python train.py --head_dim=32 --norm="layernorm" --norm_place="pre" --bias="none" --init="normal" --beta1=0.95 --schedule="wsd" --decay_shape="linear" --train_tokens=137500000 --steps=16785 --dataset="wikipedia_en"
Each number is 128 + 24 x the weight over its row's rms, rounded and kept within 0 to 255. Layers, rows and columns count from 0. The size above them is the row's rms in percent of the matrix's.

# layer 16 attention query, 64x64, rms 0.2, rows 20-31, columns 0-63
size [ 97  87  85  88  94  81  87  84  93 122  69  96]
[[115 124 136 139 109 147 135 147 143  76 148 109 101 168 124 126 153 135 100 109 105  87 142 115 167 135 138 126 153 140 163 126 123 171 137 149 148  82 167 105 119 146 106 125 120 111 117  71 123 110 124 146 144  94  79 145 146 110  82 163 116 115 113 147]
 [102 128 165 113 180 114  99 134  84 115 126 111 198 109 120  93 160 139 158 142 131 119 123  98 165 114 126 117 120 136 125  93 126  88 170 112 111 144 125 167 138 153 114 127 136 163 120 122 149 105  98 149 159 146 104 102 135 130 148 130 114 128 110  87]
 [154 101 116 132 156 170 135 123 126  98 157 117 135 106 137 122 101 144 159 127 120 136 143 131 148 175  80 129  98  92  94 117 138 103 128 158  72 109 165 114 119 133 140 134 144 153 104 121 106 163 190 105 136  98 161 130  94 116 145 103 117 107 139 125]
 [126 138  68 131  97 154 122 146 137 121 107 136 150 105 122 140 143 134 147 131 120  76 170 120 138 144 174 164 101 111  91 169 111 165 123 123 132 143 133 119 102 143 147  85 110 135 115 153 133 101 179 132  97 161 118 129 154 160 164 109 150 125 138 100]
 [ 90  80 129 115 117 111 115 106 181 135 150 139 183 110 134 138 151  93  83 149 137 103 158 143 140 151 122 124 161 133 106 128 157 155  92  80 123 104 143 122 119 155 166 129 118 125 135 156 136 127 105 145 108 137 129 143 112  99 114 121 107 123 191 131]
 [102 112 136 133 155  99 116 151 133 111  83 128 110 131 129  96 119  84 162 137 118 140 128 115 123  85 147  87  98  98 108 143 111 103 143 125 130  91 125 172 101 142  99 166 166 124 128 144 172 124 106 167 124 148 135 129 132 166 136 134 148 130 172 177]
 [156 114 110 151  95 133 108 129 102 128 124 143 110 170 114 119 116 165  97 111 122 113 146  72  98 119 130 119 129  96 126 165 122 117 124 144  98 107 160  86 113 126 130 155  90 157 165 112 149 131 127 145 182 162 138 127 122 168 123  78 144 110 118  98]
 [141 137  98 121 157 138 107 119 160  98  78 106 153 149 136 137 130 122  60 113 112 131 129 115 100 130  91  89 122 140 145 146 151 156 115 110 166 112 162 128 113 134 122 114 142 135 130  89 155 140 134 160 112 150 141  74 134 102 162 151 119 147 129 182]
 [176 124  88 128 118  78 115 112 164 118 111 117 140  97 150 139 104 178 147 143 117 137 118 116 130 116 132 107 139 125 132 162 139 135 158 109 125 165  96 126 198 137 120 133 121 167 133 155  98 118 168 110 116 149  99 182 126 126 123 136  95 150 112 128]
 [132  94 122 108 117 124 156 117 155 113 139 101 122 171 169 114 148 101  89  71 113 115 133  95 141 156 150 124 140 152 108 166 154 171 119  81 121 118 157 128 107 141 142 125 118 118 114  78 122 133 110 160 139 135 135 108 116 110 124 173 175 159 117 137]
 [138 145 129 115 164 115  89 138 128 181  94 161 169 131 151 131  81 144 155 133 126 116 146 173 130 141 120 110 143 127 144 135  74 134 149 124 116  82  92 148 123  96 123 120 149 106 106 104 100 138 128 102 112  92 151 168 115 146 142 133 156  85 129 137]
 [123 169 103 154  72  77 121 126 134 127 137 130 145 107 132 100 145 111 194 148 113 130 178 134 149 125 106 154  99 135 155 131 121 100 126 169 105 168 105 157 129  84 109 123 145 134 123 133 107 120 116  93 127 104  99 124 166 106 142 113 124 139 152 136]]
# layer 16 attention key, 64x64, rms 0.207, rows 20-31, columns 0-63
size [ 94  88  82  97  95  77  79  79  81 116  78 102]
[[ 90 124 107 146 103 150 142 181  78 137 119 139 122 135 171 146 147 134 130 157 120 109 112  79 148 110 114 189 169 148 102 141 107 139 125 113 163 123 133  91 129 113  99 143 115 130 102 150 126 147 117 128 131 136  84 129 108 114 108 136 101 175 150 106]
 [122 170 120 147 120 140 115 121 127  84 132 139 156 188 153 165 107 122 159 151 121 116 123 143 120 159 153 117 134  94 160 109 136 111 120 107 117 135 136 134 140 117 152 199 139 149 113 102  82 131 129 123  87 121 126  82  79 112 119 127 165 131 116 112]
 [187 146 142 148 118 139  83 100 156 117 130 154 132 129 170 114 105 126 125 123  83 117 148 130  75 111 107 145 135 170 131  94 130  91 148 124 170 116 159 128  97  99 158 112 132 119 171 171 142  87 132  95 137 123 137 135 139 122 140 118 132 101 136 117]
 [134 114 128 175  94 101 126 105 178 170 146 125 123 106 137 122  86 130 111 108 127 121 125 102 107 140 129 121 132 108  92 115 128 191 121 159 133 165 145 151  67 148 119 114 121 122 128 118 140 122 146 179  87 137  93 133 139 128 157 141 168 117 140 141]
 [138 123 170 153  81 119 139 135 109 110 138 159 123 114 141 115 136 109 146 111 142 127 111 129  75 140 137 127 179 168  86 171 142 130 157  91 151 165 102 117 128 114 130 123  81 105 126 116 108 146  83 165 126 170 134 148 154 142 120 116 144 104 125 156]
 [112 120 137 126 142 156 154 115 103 123 138 130 101 115 115 143  92  76  90 184  94 128 138 158 147 112 124 113 124 122 106 145 125 128 129 134 111  84 147 127 154  98 130 162  93 121 134 133  91 125 124 132 139 126 120 146 136  78 178 175 163 149  93 166]
 [136 158 146 102 114 155 107 104 152 145 124 104  93 153 123 118 154 135 106 160 139 112 145 107 138 131  89 116 156 150 159 126 163 162 121  95 153 117 124 103 114 143  77 150 143 101 173 126 147 130 119  89 160 126 113  71 135 109 178  95 115 123 116 132]
 [142 127  92 146 120 106 111 173  69 130 125 125 105 159 121  96 126 133  83 167 120 119 114 135 147 150 115 130 155 171 122 122 144 123 166 137  85 143 116 148 165 154 121 119 136 162  90 143 124 132  89 117 199 148 123 130 144 151 104 120 148 126 123 121]
 [150 136 136 132 134 125  87 174 182 126 136 104 148  95  82 128 139 141 116 147 153 108 149 132 114  71 176 112 138  86 141  90 147 103 129 129 104 133 115 105 147 123 154 129 138 136  85 123 121 107 152 158 118 138  97 122 126 162 116 169 116  92 145 147]
 [ 90 119 168 180 141 102 113 128 104 125 125 135  88 131 136 111 141 127 125 122 111 147 107  82 132 180 143 196 149 147 121 110 164 137 104 100 127 138 126 114 137 155 101 145  99 114  92 109 114 132  84 140 159 122 121 152 121 139  84 151 145 154 135 115]
 [ 92 128 141 134 205  99 151 120 154 121 150  99 130 122 118 171 114 181 112 116 124 127 106 102 126 111 107 137  89 132 129 130 110  98 156 111 116 101 161 159  83 119 161 119 113 161 115 140 142 112 151 112 123 141 121 112 158 145 159 130 142 108  85 152]
 [157 115 103 140  90 116 159 111 127 111 110 131 153  99 121 161 106 172 107  99 153  72 136 164 109 122 147 105 125  85 176 120 119 139  99 170 138 100 118 152 129 118 178 127 163 139 101 158 119 127 120 132 108 110  96 148 121 136 163 154 113 129 131 144]]
# layer 16 attention value, 64x64, rms 0.162, rows 0-12, columns 0-63
size [113  91  97 105 117 122 101  94  94 113 101 105  97]
[[111 126 153 110 151 118 115  76 133  99  78 140 105 163 121 125  99 130  85 181 126 110 132 129 124 139 129 172 153 133 158 114 139 147 148 135 139  76 125  92 170 155 142 117 124 145 150 193 106 115 123 136 149 107 139 142 120 116 165 112 119 134 146 116]
 [110 141 132 119 137 153 101 128 106 142 160 121 112 114 127 122 153 141  76 148 118 123 147 127 118 162 120 111 100 152 116  99  91 138 137 137 114 166  74 125 159 129 131 139 125 129 121 138 158 164 179 174 119 133 103 157  88 120 103 119 111 107 113 199]
 [132 116 154 137 105 117 139 132 130 159 140 106 143 149 115 154  79  82 121  83 132 162 146 117 127 163  92 156 108 103 144 153 117 150 129  93 150 109 132 150 144 103 174 129  95 139 166 128  99  95 100 119 111  98 110 168  94 118 158 158 155 132 134 123]
 [141 155 130 150 109 159 139 148 114 136 153 116 104 153 138  94 106 149 123 115 127 125 163 117 129 159 129  75 118 107 101 140 133 129 108 136  95 181 150  90  90  84 128 106  90 134 106 129 160 109  87 155 101 145 117 189 139 146 115 113 143 115 131 109]
 [120 122 143 110 116 121 117  96  77 139 136 121 115 141 128  99 136 107 125 154  95 157 151 160 113 115 144 183 128 109 191 112 103 127 120 155 116 101  63 144 124 126 175 104  90 127 118 175 108 136 114 140 126 136 110 135 123 159 121 129 159 156 126 147]
 [158 122 121 135 110 158 155 141 135 124 161 116 142 124 164 184 123 136 138 130 166 120 141 107 120 131 116 111  99 170  87 163 110 126 122 139 169 146 160 121  82 152 112 122 129  60 107 121  67 123 135 127 113 111 156 143 105  93 128 137 127 150 123 117]
 [120 148 110 178 137 131 122 111 139 119  85 156 107  78 155 140 119 143 139 117 164 142  52 120  93 129 143 107  90 106 124 144 128 128 113  94 151 174 159 144 114 110 101 158 150 159 109 119 144 145 134 146 109 126 103 120 102 146 120 155 129  91 115 127]
 [165 164 113 106 131  80 128 127 145 115  97 122 153 120 172 150 108 112 154 146 166 135 105  74 125  98 170 117 136 122 141 142 114 135 116 101 111 114  90 125 106 145 144 112 115 165 145 134 152 150 154 144 118 144 115 135 110  91  74 100 110 170 152 125]
 [106 112 160  52 131  70 108 116 106 124 121 107 130 126 109 151 157 147 149 161 124 150  98 125 143 125 111 108 135 152 132 108 154 166 144 116 146 114  91 135 143 127 144 115 121 149 132 160 119 172 166 119 148 111  82 113 150 175 121 117 152 128 140 150]
 [136 131 104 107 175 140 123 115 109 126  59 146 121 141 107  74 115 116 122 104 168 101 118 175 127 106  89 160 139 131 159 140 136 102 154 127 150 129 143 117 133  84 153 113 108 133 124 140 126 160 135 111 176 125 145 132  81 138 124 134 140 140 170 112]
 [154 147 139 108 119  97  74 101  87 124 100 156 148 169 134 140 138 141 130 116 135 149 150  96 135 138 146 111  95 113 108 114 103  99 121 149 131  87 118 106 120 149 123 125 137 112 125 157 147 187 150 110 106 152 154 111 103 172 155 184 146 111 114 137]
 [165 138 117  67 121 147 148  94 126 130 109  78 136 155 117 142 178 130 127 153 119 144 121 129 149 110 135 155 169 132 171 107 114 153 100  73 139 106 120 129 152 144 126 135  72 104 136 122 146 148 139 102  84 156 119 137 126 127 120 163 134 122 147 144]
 [ 97 105 124 147 146 138 143 128 127 131 109  74 103 113 150 114 124  84  85 138 134 145 166 172 169 113 114 115 117 172 142  74 120 124 149 113 127 121 132 144 119 134 136 127 135 105 104 167 109 131  99 116 116 178 164 112 125 150 151 147  75 156 126 126]]
# layer 16 attention output (transposed), 64x64, rms 0.116, rows 0-11, columns 0-63
size [115  96  89 103 123 115  98  95  90  98 110 103]
[[ 94 143 132 104 132 130 119 105 134 130 159 144 150  94 145 126 143 127 187 125 143 140 133 128 129 210 119 120 152 180  97  91 141 132 104 123  96 121 122  99 104 101 117  81 148 152 120 127 163 104 145 102 123 143  93 137 112 139 110 124 130 131 170 110]
 [131 111 154 139 156 114 183 110 132 170 145 137 122 124  85  97 130 116 105 145 165 132 140 155 105  85 133 153 131  90 133 144 175 114 136 127 109 112  73 107  63 150 137 111  95 124 131 144 115 108 124 136 134 124 123 123 171 132 138  98 145 135 166 136]
 [107 132  90  90 133 128 100 102 173  77 133  93 137  99 137 160 128 140 129 139 104 107 146 151 160 117 162  64 111  85 136 142 155 110 119 115 152 166 134 158 111 157 119 129 140 132 180 124 143 133 149 125 101 152 120 133 139  95 106 149 117 114 136 147]
 [127 150 169 141 159 156  93 113 145 106 106 123 137 148 118 144 142 133 142  91 127 145 115 156  96 117 144 124 105  89 162 145 140  80 174 116 144 106  89 150 106 168  92 128 118 107 152 122  83 165 110 125 145 117 112 112 121 151 128  93 136 114 143 176]
 [108 128 116 124 111 154  97 131 192 144 139 141 146 126 136 153 114 131 121 109 118 104 141 146 136 122 120 120 153 132  94 132 127 128 166 152 197 133 183  89  78 116 136 106 136 112 114 165 110  94 141  83 132 139 143  85 161 112 124 121 118 107 149 118]
 [125 162 119 121 165 108 122 148 111 128 104  84 104 125 105  84 104 101 104 150 119 180 107 125 104  87 119 134 122 132 154 152 114 114 113 156 115 176 141 124 160 121  91 135 144 178 135 121 154 173 148 140 119 122 149 117 113 113 158 117 176 109 124 106]
 [122 137 117 137 148 125 126 146  93 156  80 106  76 130 127 116 139 128 157 142 165 139 152 142 140 126  87 138 124 100 124 131 140 134 111 142  99 131 152 138 196 163 112 130  84  78 178 123 159  88 118 130 122 109 128 143 106 106 123 134 100 148 148 156]
 [ 94  95 118 135 146 128 120 144 120 143 160 139 111 118 117 124 180 159 145 162 156 107 128 134 106 145 143  97 164 142 115 123 147 125 121 136 107 171 164 120 125 106 131  96 105  80 115 126 135 162 126 125 148 166 153 152  62 137 142 108  98  93 117  88]
 [138 114 109 154 106 161 130 164 133 161 133 155 121 129 144 139 138 114 103 124 129  77 157 154 148 154 131 158 185 147  94 103 152 144 123 132 159 156 126  93  83 142 166 109 121 129 164 109 111 128 124 104 113 139  94 106  91 101 116 136 106  97 122  89]
 [138 177 134 139 112 128 140 149 118 134 115 162  79  89 125 156 130 134 110 118 109 143 101 100 128 180 120  59 121  97 126 149 118 117 148 137 106 113 163 152 112 116 119 134 136 134 155 128 152 107 160  87 155 170 116  93 126 140  92 131 103 161 141 130]
 [ 97 127  98 158 129 164  89 137 121 109  90 143 128 113 145 108 111 143 134 107 127 142  85  99 121 131 116 169 103 158 143 118 144 199  96 115 158 151 125 112 139 118 136  99 141 135 126 103 162 107 114 108 140 166 121 121 176 124 101 119 133 181 109 138]
 [107  80  94 159 106 107 152 177 180 138 160 146 145 114 142 164 100 129 108 115 136  84 145 115 126 124 149 117 123 147 136 136 159 161 136 157 116 144 106 115 128 131 130  99 143 136 123 112 129 158 132 145  99 139 157 135  75 136 108 118 122  94 119  66]]